Each number is 128 + 24 x the weight over its row's rms, rounded and kept within 0 to 255. Layers, rows and columns count from 0. Numbers have three digits each. The size before them is the row's rms in percent of the matrix's.

# up: layer 5 MLP up, 1280x320, rms 0.0757, rows 625-706, columns 0-79
# down: layer 5 MLP down (transposed), 1280x320, rms 0.0695, rows 625-705, columns 0-79
up625 070:186103140149135079161076122077126119130093140149120131142133132148130130129124115130138129057122142174134106097145131106163119113140122114109144132163191134084117127133146169113180110134131138136123101097120114127142123145073115126120129122
down625 065:102170132089083185083176179147162109136172122107099140104121117141108103157166123139144161161122124107119128128087130133153124161106136133141144144170123160098105103096126092158145145109120084116142149146103137131159152140132071088128108121
up626 044:181102126119117113198091125091135144141133166144145125155146127187117139136114133128118132116139151134139116131132136135157118101103117139157110127124124176110114085164145129109156143153116126096144094137119108159135121121084115095110139141
down626 036:143166126116123122124119129124137115129132132101124126141084102122177113112134167163114131139142125117155146147150115103149150132089139119087138152120126150147124135124109090129142135132155119137113136149118132158122136109096148140143069107
up627 099:121150135118128145164134138121133139114119106129157106133141130119130131083141102112153150114121094156114110133144096148148072122148076155138141142129126121071118143091121150125149158137087147154128105124128147122082161131094170071150145173
down627 104:135135116118101139087119106153130128071181163134138113127103126088172140110125155132105144122111101135140094147127087124114141159087156130158086163135088062132141143167098107129113149139150115160121141124133093084142155159129098129155124064
up628 107:133127138118135137135087131121099121112098134102132079115141118153159084128128095124137128141072151167129078089148094130149106156104137158122131134115198130128160113119159131106114135096128128085130085178143107140128151103122109147095131171
down628 109:137121113108159142132124134147115132155095115135151129120123167116158127123139118095117118143083102141112120159146092107125109126103126136111120181115150114120086100111163100113117103161169127099140143164174124145137161098166149153080130123
up629 114:130123143151161120155099099119085143143133129139105128145094134104112113101099106156179122100168101163105100121136111112133143155163150149176153117135117122057162146091160143072136106149133131192158113067138164159117132144156145130094116124
down629 115:135119167129116128141180138132146117151106108146121124136058114144111118102160174117149136179130121103116097136155099085105207141159124140118101142118138088152167140120094112119130118129152106156107149088133149142146154157115147117145146109
up630 101:131134131132122116146127109056124160093140109106165123088153114141099109103123125094157132108120144134141161094134104112153120067136135135125079144142159124154164159130136184128143139074117138094117127140131152133109149123137109127127128127
down630 108:189096157142110116129113118124129121103144133112166149096132151124108128111135117120148077099084101131135162072125149107141089125148111158151159112112167120132156166122122170158126141070098137117180136116139145136131143152154134127153159150
up631 108:147096105116143145142103134076129138140104113142145086101110109161171102136132099134111111117104134152094154067142132111112141107136142171087107115111111154144085136170153115120125147156124123136202116139104161144088117094137141145130124121
down631 109:120143126155156119117160152092167123118150182135127101111174134084126130121115131134139147126159139169109072131156180153148132161125130149129121130128135119139130125154129105110193131139131115074128133109111132153081138127132136089096126123
up632 115:160134129097098114129094133109150158178131130120077141125170121140153125107116167133105117104154078126117177118136141127128116082121104145160117113147113140102131147148181131129143092107129134106124103129119129145094106166095117120134148110
down632 114:171121132139133106153125125136141168111130104136105164116146124099165133136146114156108114132106097122114130133137122154116111098066119150094100133112095123126078115129123127122131104118133133148114140132140120126116154126115116138125103110
up633 047:163121141121142064182108134088089132105110130110106141168146113124120123139153124137140101122115133170133124093153170099154119124121140105150143105158109173115126145153194153133180099162148174108143064114134125146111113132118164110148133133
down633 042:108163180153130124106136172097092155180081106135102143100129114149115138172191101151122157128163088120152109142103086126102154144160116124134148150154166128123093136125139108118121121153127087132106129096133134219110162052122136144122133140
up634 091:157126117154121117147094112104108150148106165086136190145136102151136094178125147141136119148145124174127101135087135140116106128128115104102170122176110096126133140163115145140123152152115195139128107084132129140104130129151102130121115096
down634 096:123121104112177186172094098126130080080146081166138063131122143104094165133114111146143098086100119084137168108174133150139146143128170190105136109106141167132134135097167102109142115096157125113109135164124140125120113173126144129132156156
up635 068:192106165158147082175070132058107118152106147130140108148109141149107109133110112130153137098128120141106099126165118130150100118143122125174127132132133171137127110131157162120149147153149167123153107134104138144124085118105131110128155146
down635 067:111130134132151140146100135147166085148088113128128165119111113148115107149168146144150112161107148111122155100094102137165133134119122122117125110126149095103115101119156152141181136129137147095144114164116140092131132161106181135146132132
up636 040:127079162107133098202103153090081167133089159144107151164137162141141080130112103145128126101119124163112124142143148105129170092098106099129146146139136175098143146146188142129175093147129182149136080131118088146158129133097110120122168136
down636 030:103162128167134117088133136139153120137149121104134086121172156136110133147158130137128116142132127166128093139129131080128168122110120150091119139149162112148116138118120114141109154127088099112159171178111111128146170149123118180161134130
up637 105:121148126128197123117085121134115133124101134119108100154114129140184116118086092165154141126179126163156119161150150094140122125156108117199089148151143139091102136087167118121139115131106146114137091127091165133139144145136137131132126115
down637 109:108103169106124105127119117137143137108127138094114139141113134125148114070141128117140130131136101147195130138162137064136142097138169141144064161111116106127106108092135120111120147124144122131143103147126183113135090117126131114164124083
up638 122:147138105137142127141131120135078125105128116157142115127115131120145136111114142134152143115144117149081143113169124112162155091091136161142162140130121103113149178160118128116154149129125140124169102150087140134132118142136110115082126145
down638 116:124125140127109108136178160141098136124085125127127115091147154121103157102109137117140100115179125122131127094150148122116168165112140090104110140119138137117118139089110146144134151141190118098142178123106121099149108172085123140134168135
up639 104:116129132126114097144140138131155128154098095091150167123128135137102130135101111142139116113132103118146114151116136151136128119092161123178136101158148133094140133100136143127148138086153133151102129117128097127121169112116128117090159148
down639 109:148133127122121149173135129103133127127162105136120140137166116112119156143114096121103148150182102094080154119118122141119146133118081149106082114120091159110105118158104102121138116133101126157075122136127134134137145154092108138105115137
up640 123:155127154174132107133144141129119132157086114169119177125147123145137141099147098157111093155073160159118131116168145129185128127126097132152153135176129156165146136132168120154115128145120133113202127125163111126117095119085155124168111111
down640 120:116124134104111131140122125116121102122141187130180155140083110114144110129109102100138127170139108171144149134150116131145122135128118086132105130086142124117136135113112080080114077107086073127130136138129123114114099111131161109085098144
up641 111:154133098119155126161122159118144138179148136117099162123124113113141140163135169142106106104134127099121161088099127164109084144120115156106158105103116134096123077113156135138143129133094095102119095135098108143133102177130129118163151152
down641 112:131147134142121154134153146141142199159134100155122141102132083141125125151127131136134120173142107113096129129105143138127112161159130151075141130127151081143120100111089095132141113123095104117130143157116091104133140153074098104117121190
up642 104:127133134141120082130132180115083159139110147125124118127118144122106141140122132123119128092120122085062108175153115116153108086086126121138120101110120146110127087101147124141158131119144137120120112123110182105158121134085142134095162144
down642 109:206125162109164091155121147118099110146154118173105130095125155111119161143107103144117103101125091104121122121129131157128115124130101125108105124135134165124163124108127119072152150129104104133096108148151141140180110147126139126119082145
up643 102:128109113106108114148104113131152098104101130142168149087152068119140154108183114139120141148118128132108110087162105110144150110099169113128127093144190140134141126140117115084137107137112152150150109099118184112121070128123111138093148145
down643 107:099166115094114134111161114146136168103178132128149162094066126136127106139127098098113145171141086126134142104090133082164122158131102122167136130115134113147131106114142148113160114154090110132125108105095134179146158111108104154098104101
up644 140:127088129143121088140113126080097163133110153131136121153143122135098134158156108183131083109131123140109118093157147106137129119098164097135172134126141134130170144143194145108122126156133120128121114129144104139116102117101113110147163138
down644 129:135123108139118152172127131114134106125110162129152130142152143114103094132156167110147117068117076178131161099104122128141152163082134133133145136133126110132169148134094174127134144157168086108122162121181088154109085150084095150148143144
up645 045:168084138139145083188063124081102124099078155148130137153138116135088100119128105101133136079133141153121142109140142127114138121126126130148138109160162145086123143129165124112160158149138139127130119137116123141112134118132119099101183139
down645 034:107133168092133119122146108150106136116114099128109128113132127133130101128133120074075147127131132120119097137166081107098163061141187108091102168109158138126139120152095146139144141103088096136138138113168158080126147130157155083136150144
up646 050:167117154160160055161073122089135135143069155147131132170140137154131104130133117138135130104157131139117126114147165141160136088112128150114116156158150158130146120118184130104147114145124130130151102121113128148127117134092139120111153125
down646 044:130128119123138142107149155144162128128152124117156121136140123128115143096133159096112103151135141118136163126141140127124133143095169113116095153127087107125132123134112160132112193130137097162118111134142120099114121107117086123143186158
up647 117:145134124155195131143122090142162107147103119103148104110108150168136096126095120132110142149106098107114120125148155123148112139097146142120140132148111169124096108138148147132125134146116128177111127067106137155107107124100147138115165100
down647 119:111150138153155164115136109141147075124147130110118105119160142133132116152115112087108119171129130127117139126097099104128131168118166107130104156131145147139110135122165110102131131122139131133123147084141153129139110132144154124175165141
up648 112:153113121130108116149101140125109147131126117134120135124161113117121149091077107123117132134115112114141145074138111110149139103113157147156125118140159158129126140151138185113181109141105124142111143148116105127089140083101112108098160133
down648 113:106087159135134103171145187123124145178077122121131152126140126131149122139149103138107141122125108066190153090115104132087145127135138128129079125103123141124132146152101132160112087135115138148069124177124148133126151104100121146095101102
up649 102:148132155143111125140127118058135127134120142124111097136101144119103100122183153200127094160128143137077101120164135134100139142136110097082159130118127126119145102127129152129141103136158153119138138129150108101164105116126150126137139115
down649 108:122150139125139151102135134120122103169107113149146143163140096113130174116144098152144166095156140148104131141108139135116146096127113138105141121101137165090146158123111127140179102115126133156095152097135132121173130114156130141095108108
up650 100:172103157115106118131104140113067101143147157124114151162135161195143115145129097183128145104079124097105119103135151188126096084151184084101115131132136139125148138118115105155113110108122116116123096123130161109089139145135129114125145144
down650 106:160138131116146150156138123132132090135184115115117172161104143125100140108111113122115120102108101116140123123136129150133118176122153110163132117121143120136163149143106106137124112127108115108177132120119116133109167109163103186132100097
up651 096:139117140171147152134144171112106105141115136101144116171098141153102113163122137117140145106088107148145126119153119102133091100155094147136129121120142112106123155132122130120128125138122151111131120136101126145157171117157101113146115133
down651 104:170136099073094137177131120148158073082197134078147121178137135129087101158111151141158120112156121167141141135120157114137160151143144114105115140099097120147095180137121116108125110151108156157142145181098103180128140139113134121116098061
up652 099:144136115105142133155107106106164112103153134098111120115112148130111133131140136102126118135137128171119120109143116159109152125160110143135125114187146150112151138150135123113183142129111132106120100161089147107137144133126163059169183185
down652 103:115138174148132105103168161107071133227115107075143143163158129136100182168154157144122135130166139130127116138121110115124120141150119118133130132169164069154102148161079139134133186131134152119150110106142156148104135137104164138171128151
up653 125:141124122123110066122116137104140157108108117151145115104154109132146133134112156140151124126099100151105137084156161147194130125148111135108120113145143131127151125131126143129174144121110160120128046116119132114111103147125160121153168125
down653 113:109143181153114137098149134152155142113115109177148110113102101124133103106133168140128128177145118119107124122123152144148121165176114120117167104112139107162122091092105114148132126149061147149107100120146110126152131092135128084175173145
up654 039:185101123124131070199080131074112112168097133130097106126133108130117124136126144128153096127098118161107129122131163095120150077091148112119167113139134174105115096133175120095125158105156126137158132145115138126119107126102132106141140134
down654 029:173108129144066095131106146154155114135108142132138120147144111138140106095115102096130115174117149132120086096115114134120175115138136102117142137098167123114134134147129125116106136141114119142143169117161092151154138101153133115121126091
up655 102:119116121158131086190125145107097153127117163115156174133096162157145115110160142128133151131157153133104145106134113131178138140108122139162123136103134142116157113109152133129183152125116147152148122106121080178077140142135183129126138116
down655 105:125141120115142132134116152087183144117158150149124158149108128146129162122180138147104139180153143095122173106151139131091157166155147130090127131105116102182110101168120135118123120145102070095160127124127126135115133166140164147100120096
up656 128:134109140144145105137132143109148116131115128154110145121158111096082132130126104117113133074115099122141148117158139137144117109142147085137115140153128106131161131126160122106155158135113170114176090092151136144130135129128150130125166147
down656 120:113132156114150128148129098134176159111129078113099157120089137118110117152166103111141128091113129145140129162116078117131107153131140111117107116105138102148112128106126153159127137173128144169166090124125109170092162141155137113145137184
up657 048:177093145117139073198078144073078130109130163145125123168140123123114127142132112128149125106104127134145134087111122103142141112137112118157139145145150156114136132138185149105133115124136157110165114135119147130118091139091129088129155148
down657 041:180146134153149107134105142146092117140114130100095129114114114131129127130100161100123115173169126144093169102172134169142132157137106097118106132115138100129126132125143108135100109145144081118128175136113145088079130114163129108154095107
up658 101:143126128122133128135134129123146140103090135106150139140108068117152093105159159136129161128106166131123116097153143103138148139130096094106200112149157142152115102133127145114141121141133131103144101137120099122137138124152149153140147151
down658 105:148127118135131132101156132112088116149136122115161097095125141126122118124147145095109118115077134177125149113127156133135131119150152134106159144136157101130095159154115132125138194181114124099162156139171119153128123153104144093108112058
up659 109:140086113125123089162098142139109152138130108110081121143183132156164112155126139141111133126131149134104139125115102140178127107159106144130090096092146174117093139132134103137144109106107117165162094118109142148097135134137165144112146145
down659 113:152114136081134100156081133077109144138130113136131154083146137105153123142157167109121118119133153106102154141113135148148103153131118100122149135122152157150112116153104109138154144155128157154095098131107139119152134102134128121126145171
up660 118:140103128118110120147127128113140123117113118128133130129104125177135089127121116174093147152123127144071105117122108124166126019127150105117127126097110100160164114120124159126137108149140176123137081081142177110121077092142152106112183143
down660 115:157136143122135130138105110110127124107088142106086119107128140118131122181088125147113159151099134087132160128082092138134080104121115155145146104174139163106136164151154141130139122117157161113171116119136126163151166101138110161096131081
up661 090:179140115159173118189067066116124117159108142108114144138138076117148097141136123093094097137118138161117100141092101105140138129152118105152175144192143126142156129153147132123112116100118160113157111092119132149108103124139125132108089130
down661 095:134137136147153087164117199112130145129108112171099091121148156126148181178148131120130123141161107090110162124138142184113146123101151139160126118106111182145145111130118138112110133150164100090117157131081125125127128146151106149119144085
up662 118:156091134154174084136122127139140176159120149125100107155162138166145134110098099141139138082154119110133115122150120142136129119140156156177112113142164118122135124117139186119132093121111135109153114107113151132083122138091164123096177130
down662 117:140163124114144138143151126109117144175092138092109102101148103162153136081134168136099146136131138139152105154106102086085162170111166119172104127111167105156139144113095154121142131156112107151146098086155092148131135143127155158124135107
up663 108:152090189142188103127121133148120128132111151090136116111133162131133132145147075133122122131112166156160123146175155118111134142128110145117164130161138152078148119118121129126170155181114135141127128128124131137119131118097132132132124130
down663 110:116118163149071143108152163171141142138110125118121119087083119107096156097178089144160105095132111177144162131118128092146119148129157096108102102137177109133138128070085126153124135125138098168115135109127121146112094122146152129106093130
up664 102:142102109113171097109138165121130105126119153133112148138140139120183123093099154126145152076171108103122154104092175113129161134163075139124097118130120164141133113119147160158181134113149124161156115113053121120142116133141127130115132124
down664 105:108102158137137118133121126107125135129128118150142183130166131134112129132123114056132096140129171079150111179127169116144161197140161115140140120116108088131080135154144174113111181181178108145142159103114052114151106136116145139113087109
up665 122:139093168142114079182137130094135164125124162130094157121144101124134118151163141169094104084146136126116111119144129100129128115114133088106127111161184162126114136116151129135136119162118180103133101125158121129078107130082082137144143143
down665 112:162138089119102170111125116114137130108123135098127150149108142074089111153153141148106120142125083115129120093151125138201128132159135123081143104165119103167126154169103159093135101131140126138125144158143117150124129160135112136138118157
up666 123:138095116136182116165091120100135119144124127103098112124100159181098131157122113131134092139148113122126103116147142145118117126133102147134149130143138144108124113172127122133159151126131143115114128162129136097103112131116153110114128131
down666 118:157104133150167143109154153113135114160079081109081123161143167140121141145143109121102138095131108116149097130151129109136169116118104116155136104168119119120101121150114090147114148120130126151103119156155132058101134179148135100124133116
up667 108:142110172184128069118123142099136169145113145147137119104115152164158089113140105108122130068100141142125191122149157126113130091108151134173163108107123165115112173132163125147102109141145142110151084094118082133133117143133126133158155125
down667 111:092138121154121127094182135133131129102130131114113132117198107172139144102149076090113141148124135107130132143129125112132077135126177161180102124138137160132146125171131173137155115095117112107156145139149080128153149119092124183174117136
up668 122:144111119109130138136139093097106170136112119123160122105138123156150152154109146134119163146135128069106109097123147145150156127162094108140112102110113142097123123161128141122133120164091144173111086148129120104090149148077132140115133133
down668 114:110151109161110109149132093141118107134119127161173168131147135119120128141158157131135107112140131158137155124138088184127138144077140146140131114097081135140143120141128104131120157163132066160106136144105110111128148140145132125142127112
up669 041:169136141135164093199107130088134132124068135148147168159115138133133116113120133159131118100104139169092121103110159118158127104122098117140122127139126159085137141157170156127153121117164167134132109101158159118127118131073126142151166137
down669 036:102178112127096137128140135130117098100133152068132122080132159135091115114149114117127149117128145123154117134141137128133155162144150126143156121120074115167126097165105159106134153139125072113141107146096108141175179099119114110173088127
up670 104:176098138131094149133134135120117135097107145154080086152180150125139098107172134158120069141134156103135124111126152110118121104143149111129117122125127136134164157119127154106130122158108108144147124103138155151098190146115141141173119119
down670 105:158122173160113107110153119153071133175115128128141064142107158133142120116153127109128106135099134114123116122083102166113111115126132094118159165118129140109197155135099164113127131110105093132167115128143110141123130136096100091150136106
up671 116:146115121136169134150117118103136181115126152070124160110116111158132121112115144157129116120112094095149128144127168099132142114158080108126171106122111141124109099156125144162158120142166140118150073195075098111114137094088129123114144135
down671 116:136137120149163139122117101085145123140136120100090148090141142122122097146133118114100142150139098117132147144132167100153136132142120106171170136142085147144098115145127118153147111118177097117149130166119146108131131142129171082129090108
up672 117:172157117123131150146112168109159131140117172127126097147103101138133101112167073163130076124122141137117064084144129161123125117100131088098151124113120144126147181170149124138120137126138119139143129095120112104127104118085120126159133148
down672 120:149128107141132149096135127148154099154109102100142113102120121149109149152123152106127100130146112127141131102179079189120162130122124075128101149147147116127144124196081121171138097131134127097147130105146140148129146092149134153148104132
up673 103:126133115161123132108087104108108091152101136108093161122136146127128091171143115074112132151080105124119094110127126146127109123175143112105145160070124135140136135119122147146155105131147113113120147088147144146145073137126128120132111125
down673 108:132107115074138125177136144084152133115156123134142138125100101111150113142113144106104111158117117139175119139113115109128150115172133161124099096120132127115161131105162113157144062126154090131100141129145086113136131103103152146114138115
up674 106:170097131149168125115099144129120113125143121121099140125143101100145145143160109138153150136132144130083146138132146173142105028154110131141157158124123173159111116148165110107137127135114184189121131140070117129127147139130141108088128143
down674 109:156124117105148129164131138131142142144173162133162151107108110129102116152130124172148114154125132098133159131109119111134089121130162151127145125107149138169116090134140059167121153140118160135075176158156168146145186118151151136149127145
up675 039:162097147123168049172068154084111154115119148135137145163122141161113112121112134143130132097120107170117148115127159127145137087126138106135138140149148149094122133149153154104204106140134152130159093115149107136120097146107147118112157159
down675 026:056157141135131146142116109146137121085148115101137127128093150169148134091107147172117156134144103122154125161136112098094096149105144170132113078120116083090143120098119152116121138168149149092151118137130151121149131132106112146111126130
up676 039:160073143143142117182093149089113139134080138170119124148141135153128115126135117147135142110096111149104106113104140093158148068137118130127146124138137145118111124131149148084150099138109151120157093108137130152132116128120144105104138108
down676 028:122102145128124126147146174102126143108126127088160121100112144149118122143133152108157105149144078131151124132118115093123109106107165134139150113135106091142118150163133121165096096171108182121120127112114122129145119147119141108155122148
up677 127:122112165149111090160134128136095150127121121135170178096129126120133144147122098133119105083145099108117126169108126110116126087136105126164114117147167126104142166123148115084108076118079092173158127148087110133070109126121133139124144135
down677 123:119112149100115094133066133101136132117109113106099181101096103087144065147151160084095077135167161158134160120095155156132106119148107127127150123134158077120120088144135124133123156154145107140175123110130137125123117119122127138101131140
up678 053:165077134143153081180082150065078166131084159140125129143133132114124125140155101114162106109111113148114122096140160111129115084136134117143142137142141172088139156134187148074170127141139141118172101149091147150144125108133130129134130146
down678 049:111151142123158171154150161139122104153136119146113124096126149156120129125135126158133138156091097152112097188113090091140109113120112100159162145146158139134121140122132118165099168111124092152112148083169111164120141095123123126144154119
up679 043:163103162152163101181117146101102132138083157150128125158141137145108099122180113133138151111100142183108116131122147121168139105120113121125118133150152182109105113146175146106178116123141174128154105110140158120123101124121115079113149169
down679 032:106149162131083150150122164086138136113125147124100130097063105110145171111130114129115134134161100098115132125154136081150144124118107136112142106143148097143091152139133113116134134169091081146165114091127118115135166174135126132155126128
up680 104:174136093073129127152122101132135109081122151157117136130096136152120136097100110120153130106170116133098117106151146133121115137110127158130143145127110152143102095148179138149148099111146093115153119155100097132159145109117130118121189129
down680 107:115125177123142098070169137122115113159102122131148127126113104157110112113140156136102129123114126132119113151116133092105125120130140123136170147128135128119135147136148112126145104160120097162133108057133103103124157065103080119143163055
up681 044:152093134140119102200099135100118098131128125098146147138103117130143109133122109145139127111116128186134140101149136110167128086123144115153136151164173127108127137120201136097165140140141173162110103101106142135128114130089110098101144121
down681 036:128119144127118156120149145144124154091142114130143138139157155132091112116124107102088160145127116092127151123101157120126147185116170071129083144158096113102124139148157149158141143125118129108119114124147140131133175221203131147138090132
up682 039:172118106148155067169081112094147136150083149137139132158117125144120112126115138126105155102138129138107109110150133113157135104080143128149116120142135143112139129137162147054175138151146155128144084111085125145149102124090148095160140144
down682 026:137166080105102148119160102178130104119125116100110137114118122104165098131118119118155059156090126162185126094116163121120145120156123106138157151104157143131126162129125142152128080152183144128095113104104124134130164116103095119112118118
up683 103:128059112124126130165113146108118156115130147145163091125170121122141070118103107106163151109142144144077123101119122113192120097132107131152141122098115134098131094134096126067195180146117114117121084075082190149153135104098148128135140125
down683 099:128086148151119102152150205154171129208087135158097126108127107121147134189163172137096124149106130120153148129135138117126132150143082103141144135142161112144122109139113105131122098145195113123125166102097103152139154088117081156153160088
up684 041:170083151141158090157084121064113149136107102154120125111101134134109074096146118139138112102093132152125120122120137126165119092119108119132119127134149165107137133160159133124154106122154153125141094120142125140126100139105096131123151130
down684 035:121136121164165112112152122170119087106131119127085186143139165144122134108124151141126126136106102055091125135088120097151167162092181138115100127149114079180122099098134146131147126150119133124145149093156145142098135133130105135163122064
up685 106:164127153093155080139102105137097120102142117109133131113126151133106096132093088166195144115137157141120121146110165114121138108136072095113184153106174151124111148116125130121173146134104154129108129150137143122131163106118137148128114155
down685 107:085125146114121135118127162158091126139114088117083155142126140112117115098172109176144143152163124120109150117117121107130173156127106110082155156138152073181135162136107074079145112137117145167111142160139134108161128115151125144123146105
up686 117:108130148101106131158106163127091140148085149106131115135109093138109135141135120121162092141124154124081116103162105169128121130144116150106179102142152115165151136135139173117157150141110159141121102130070149163172105105147119078141125157
down686 121:125164109129117168149101098154155058131138139101158122116140139150115125173126088103121153109124156149108162128143098139159111154146148121130106115130089090164070076151118105169118178158135111147154155180123143168148148126193080107134137143
up687 104:139090098124113140196088131071108095129143179160077111115151132111126086121135139125132139081128162149112137087117138110167132122119135103146145148144156127119133118129104124086149201151131141100114105086071122157160126123103123104145150134
down687 104:110141127110133141121136181132170120155118127130148118119110108109181135165151166135104160135138141089158147127133165136100156127183072111137145127135143139139124123137118100116113094133152133135107140091133141142158138098163095155127154066
up688 107:140077142107110089150118170103111126144105137085116180153104113123123125146137137115117118084089121137123132105143145124150142131137150086132143123159169124149147087164144117092133154136147124076148082113131148113110140170140141122170173132
down688 115:112120148155152118137119136126157101146106137122124136104097179095150085094149104150057145132097140096075098152143129152105122123119175157123165136154156117127104149135118131160126148139105134123128189122129099149090144144116108129130124153
up689 102:140133128136175131178105153143138120118083151134116145131128147157139145067146142182123104132119124170118110150122112115162120149106121156138142101101140131073126091114167122124137098114116121132124122124133142133109134140129155090084164126
down689 108:121156141130126154097144116140112129117154113108133104113149176143092129133085154152158097146119136137104107105147084109147126165113131099121122112077098112150098140123085104148107119111151111143111159198114145125120152139150139119151125071
up690 098:108160160128124125195130113153163099181106114127140144108152133112119081129087145111107149126126112147133091067126126111144116160108119115147143086117149153110099120083148140103154141127148146107146120085112097130090169124106103142106119187
down690 103:099108114162103118119148125116136170121137142122110113153085100100136169098110120111116177138123144113146149122124155152087132126151154131108084116110068102125114096146122130153121150128097103138108172158108155102122088145113144132071146136
up691 117:146121157122126136137097141081113113111111129111134126136104127191122127123170096136126137118093110087107109122148152151161126132093132108178142109100148157090120162121138126128144166127161140114152118114114109157128112152098132114116083186
down691 114:166123176170123137130104161102146111168081127124133123110098141124181113152106152128113120160121130105169150134143129106115095108160147113157145136130113165157125115152136096177109124128109130099142177114164100163123118156185112129101144153
up692 042:195120113115133107208096134078100127129103117151145105116131111128117111094135140119148143121132132129125098110130106088173125098111147129131126141159133118107138118136174142111144127135127149140158096122091104147114108110097106111152137144
down692 033:117104137118103156115109144117127142136151149074122112171140148087129148141144076107162125137094107126122129110179114141128136142077116102098092110082100139098141139153186125117131132134159104142124120149085095141134119134135139119155096133
up693 042:154080131121152102174074115109118116145091170143088119140126123104093122136139137152110124078152124146093080101131144136168146107119109134148141151149146133123130112105176142103145128131137156131166080124113148128102100135089121101165144138
down693 035:115169108099097081121132119118142112102174176066129161127103175095104147161114087140109148132110145122157145160106160090138108160116102102148150162104148102139112151189115128147134124111135148114194147127132100142155181108118154141155113113
up694 111:164103139167115065149113121146123118117112168166146113159127115128166095096149157135146097146072112196092165105137115129125116128095137135136122083162151145091145136153163140120118139118166126172155135095133142168117122132099115125135124149
down694 113:141128145125137117109135131165135108146114145111136091168111131114163135142120103149133134130125128105128099160125176098117137148120101137109096099131117154094138135095118106153128128128109125143161074113135105139158141122137127127112129144
up695 085:132057156137121112157111185065098108126098151126105135148099087136141136137122114155107164136126164167123138095118096115146098129156158146160111140095162156101107111137126132134133143100144147135101134112127140150118104127125126148130120122
down695 093:098156163162126130113117119164141147126135117140130118134100121148106137139122115107148121132152122130095117121102136128162110118129126149089093096167119104126141104139126138102147174108140134126115125120099190069166142159125130123154140144
up696 107:132117120129143119127106114109092122112137161147161109153107104127114076137169157115087112109138148171103160142126152155158125159144078182122156124096106171106152118114150136143124181144094125149120085129091129127117131108115170124149140136
down696 106:088108149146121126087129182174099124154102131119085140137087057116122161146153153103090105128097167091116147170126137134137118143150145106105089159098099131113145115159148156105094117196112143148097143095110155071148145135137146127108110069
up697 109:134084117112148105153113132121127108106149135133135159139125119129133123140110098130120164104149153122138077137149141113141075119088097069136118141172175152117153126136135109145155112129128140095174121103095129139130148119093142141078143170
down697 112:158116163134136089098117144117095129156145110114151145133150131110121120124115144163089126108123118147222118121121083125125142086126139103113192152105153111124158155129120121128137110125103135095145121062134136131149119149121125118113118139
up698 101:134124139158156075159114117103096143122122139122133153125105153163115135099153100133106161158132152106128092134142128129124149142177149142176142154115128101140148140128131125129172140156132119141160132094139085152163105098107147115127161139
down698 109:099188137115137108134139125076167172154125118149094137168109119125136155079137190139134142157162143112141162113141142118090127158103136156103118117120112075179148131170142096105136120158119094108141164108144128130106128123117159148116146129
up699 123:167126111096125103157115142108139093123123113150139154086174085174174098147081084107153074127116080163146157102158099122146134095100132103129152145156117143113157147146171121111134148122128124166116112116134171135117108184125171120084153142
down699 118:073138146120139128147121138108138133148136125091122196125154114133108109177131064175100147133138112138118125098114130114126103156117123125116101165144125130152135128151137098150127146131097157134130107124120154183105163181109150084116109128
up700 039:143097142124167097175112136046085132137111163167156139173113114142097119118118132134108111104117134158098126111122145109160123089108111136131141127144169146093162132131160163109154127108130138124166075116103149131135115096098129096145193139
down700 032:165063088109117104140139132111115108140129076084117089155099143134141104148114133096119134106108136101136099150112118092154117113139139120079088108165143136123144148154086175144126140134121136142113129125195152074121137143117107165136092149
up701 121:150140128107201087188115119129155173115100144126146124174189142109152155140140145080119130107123126138136113151131117131142121118130102130153171113187152152077124105138146128122143156129126139121111118152144070148109116138116108135101155138
down701 115:134103119127130096163104130133155149133123100131127139110124133176124134126156140113098098124116129144149137126121116128108140118097075116121190115141156096157115127192138152119161117108179139104157121143139119158143122123126146176117171130
up702 105:179158110127141121131124143126108116148118132145136149118128095173102120074118125115108129093076154167134177148130135170113144135145163143148156070111105169103151149171114133128121156151109128144132100109130098147126142150107149144103147121
down702 108:085071151146088132087118175154136169118112167126108112188149103089129110127167160142151133157139166087140156153109123161123112121141132118082110128112078147145130120135157188111128108114083098141079143175101116079156142135145173097149120097
up703 099:125130130167136128118073141108124173188071179139131170122134092136117109090140125134139098134093099176118126142170131156121118154121157113132152099138106142118083181131152121091136137156152140124121116136131153127125074157114127100176168118
down703 099:123159154120145162144114144085165118143075124163127119098141150123161140136099138103132162125155130120176151191138121136126109157112108139156161134153123157112101139172143080102163140131162092124134140126112125144136113119144110137131136134
up704 092:134154191146127045152084126119097117137123147126108144148147121136108125128115117130130075131140117185131088123090126142095128107091113119128140138129110135092115160139143148120135096136153126153128113079126160144105089115109126160124132128
down704 092:147116102154096130141100126137127111115154180123150100146118137105153160141115131078070128142116091102120137150073123124140137116155107099133104140103162141112136115134092113110113101134135132161132113148109164133112108134111129128115141152
up705 103:157116118106141100134107195137111134144133143118169111128141133177115141145134117158148151140115102126141141101108125153153094084118136104128167107125116149152080131144138149151137133093117129147146140171141158132102102132135117077140120130
down705 107:092127160144114114152121157131124116147120117100166152105164130123128132113103132133108122119087155124179087099107136141104126109171115088129144103088161089126121133150104126135122134166151153139101133093143141104111132104135141127142136066
up706 105:165140155108135146149114143117150130155093120101125124152173118166161122099131140156148112123070189142112099104156116149110122120128142142156147097123136114137112147140140177155111117158106127135137152110108166160111145116137096130150164125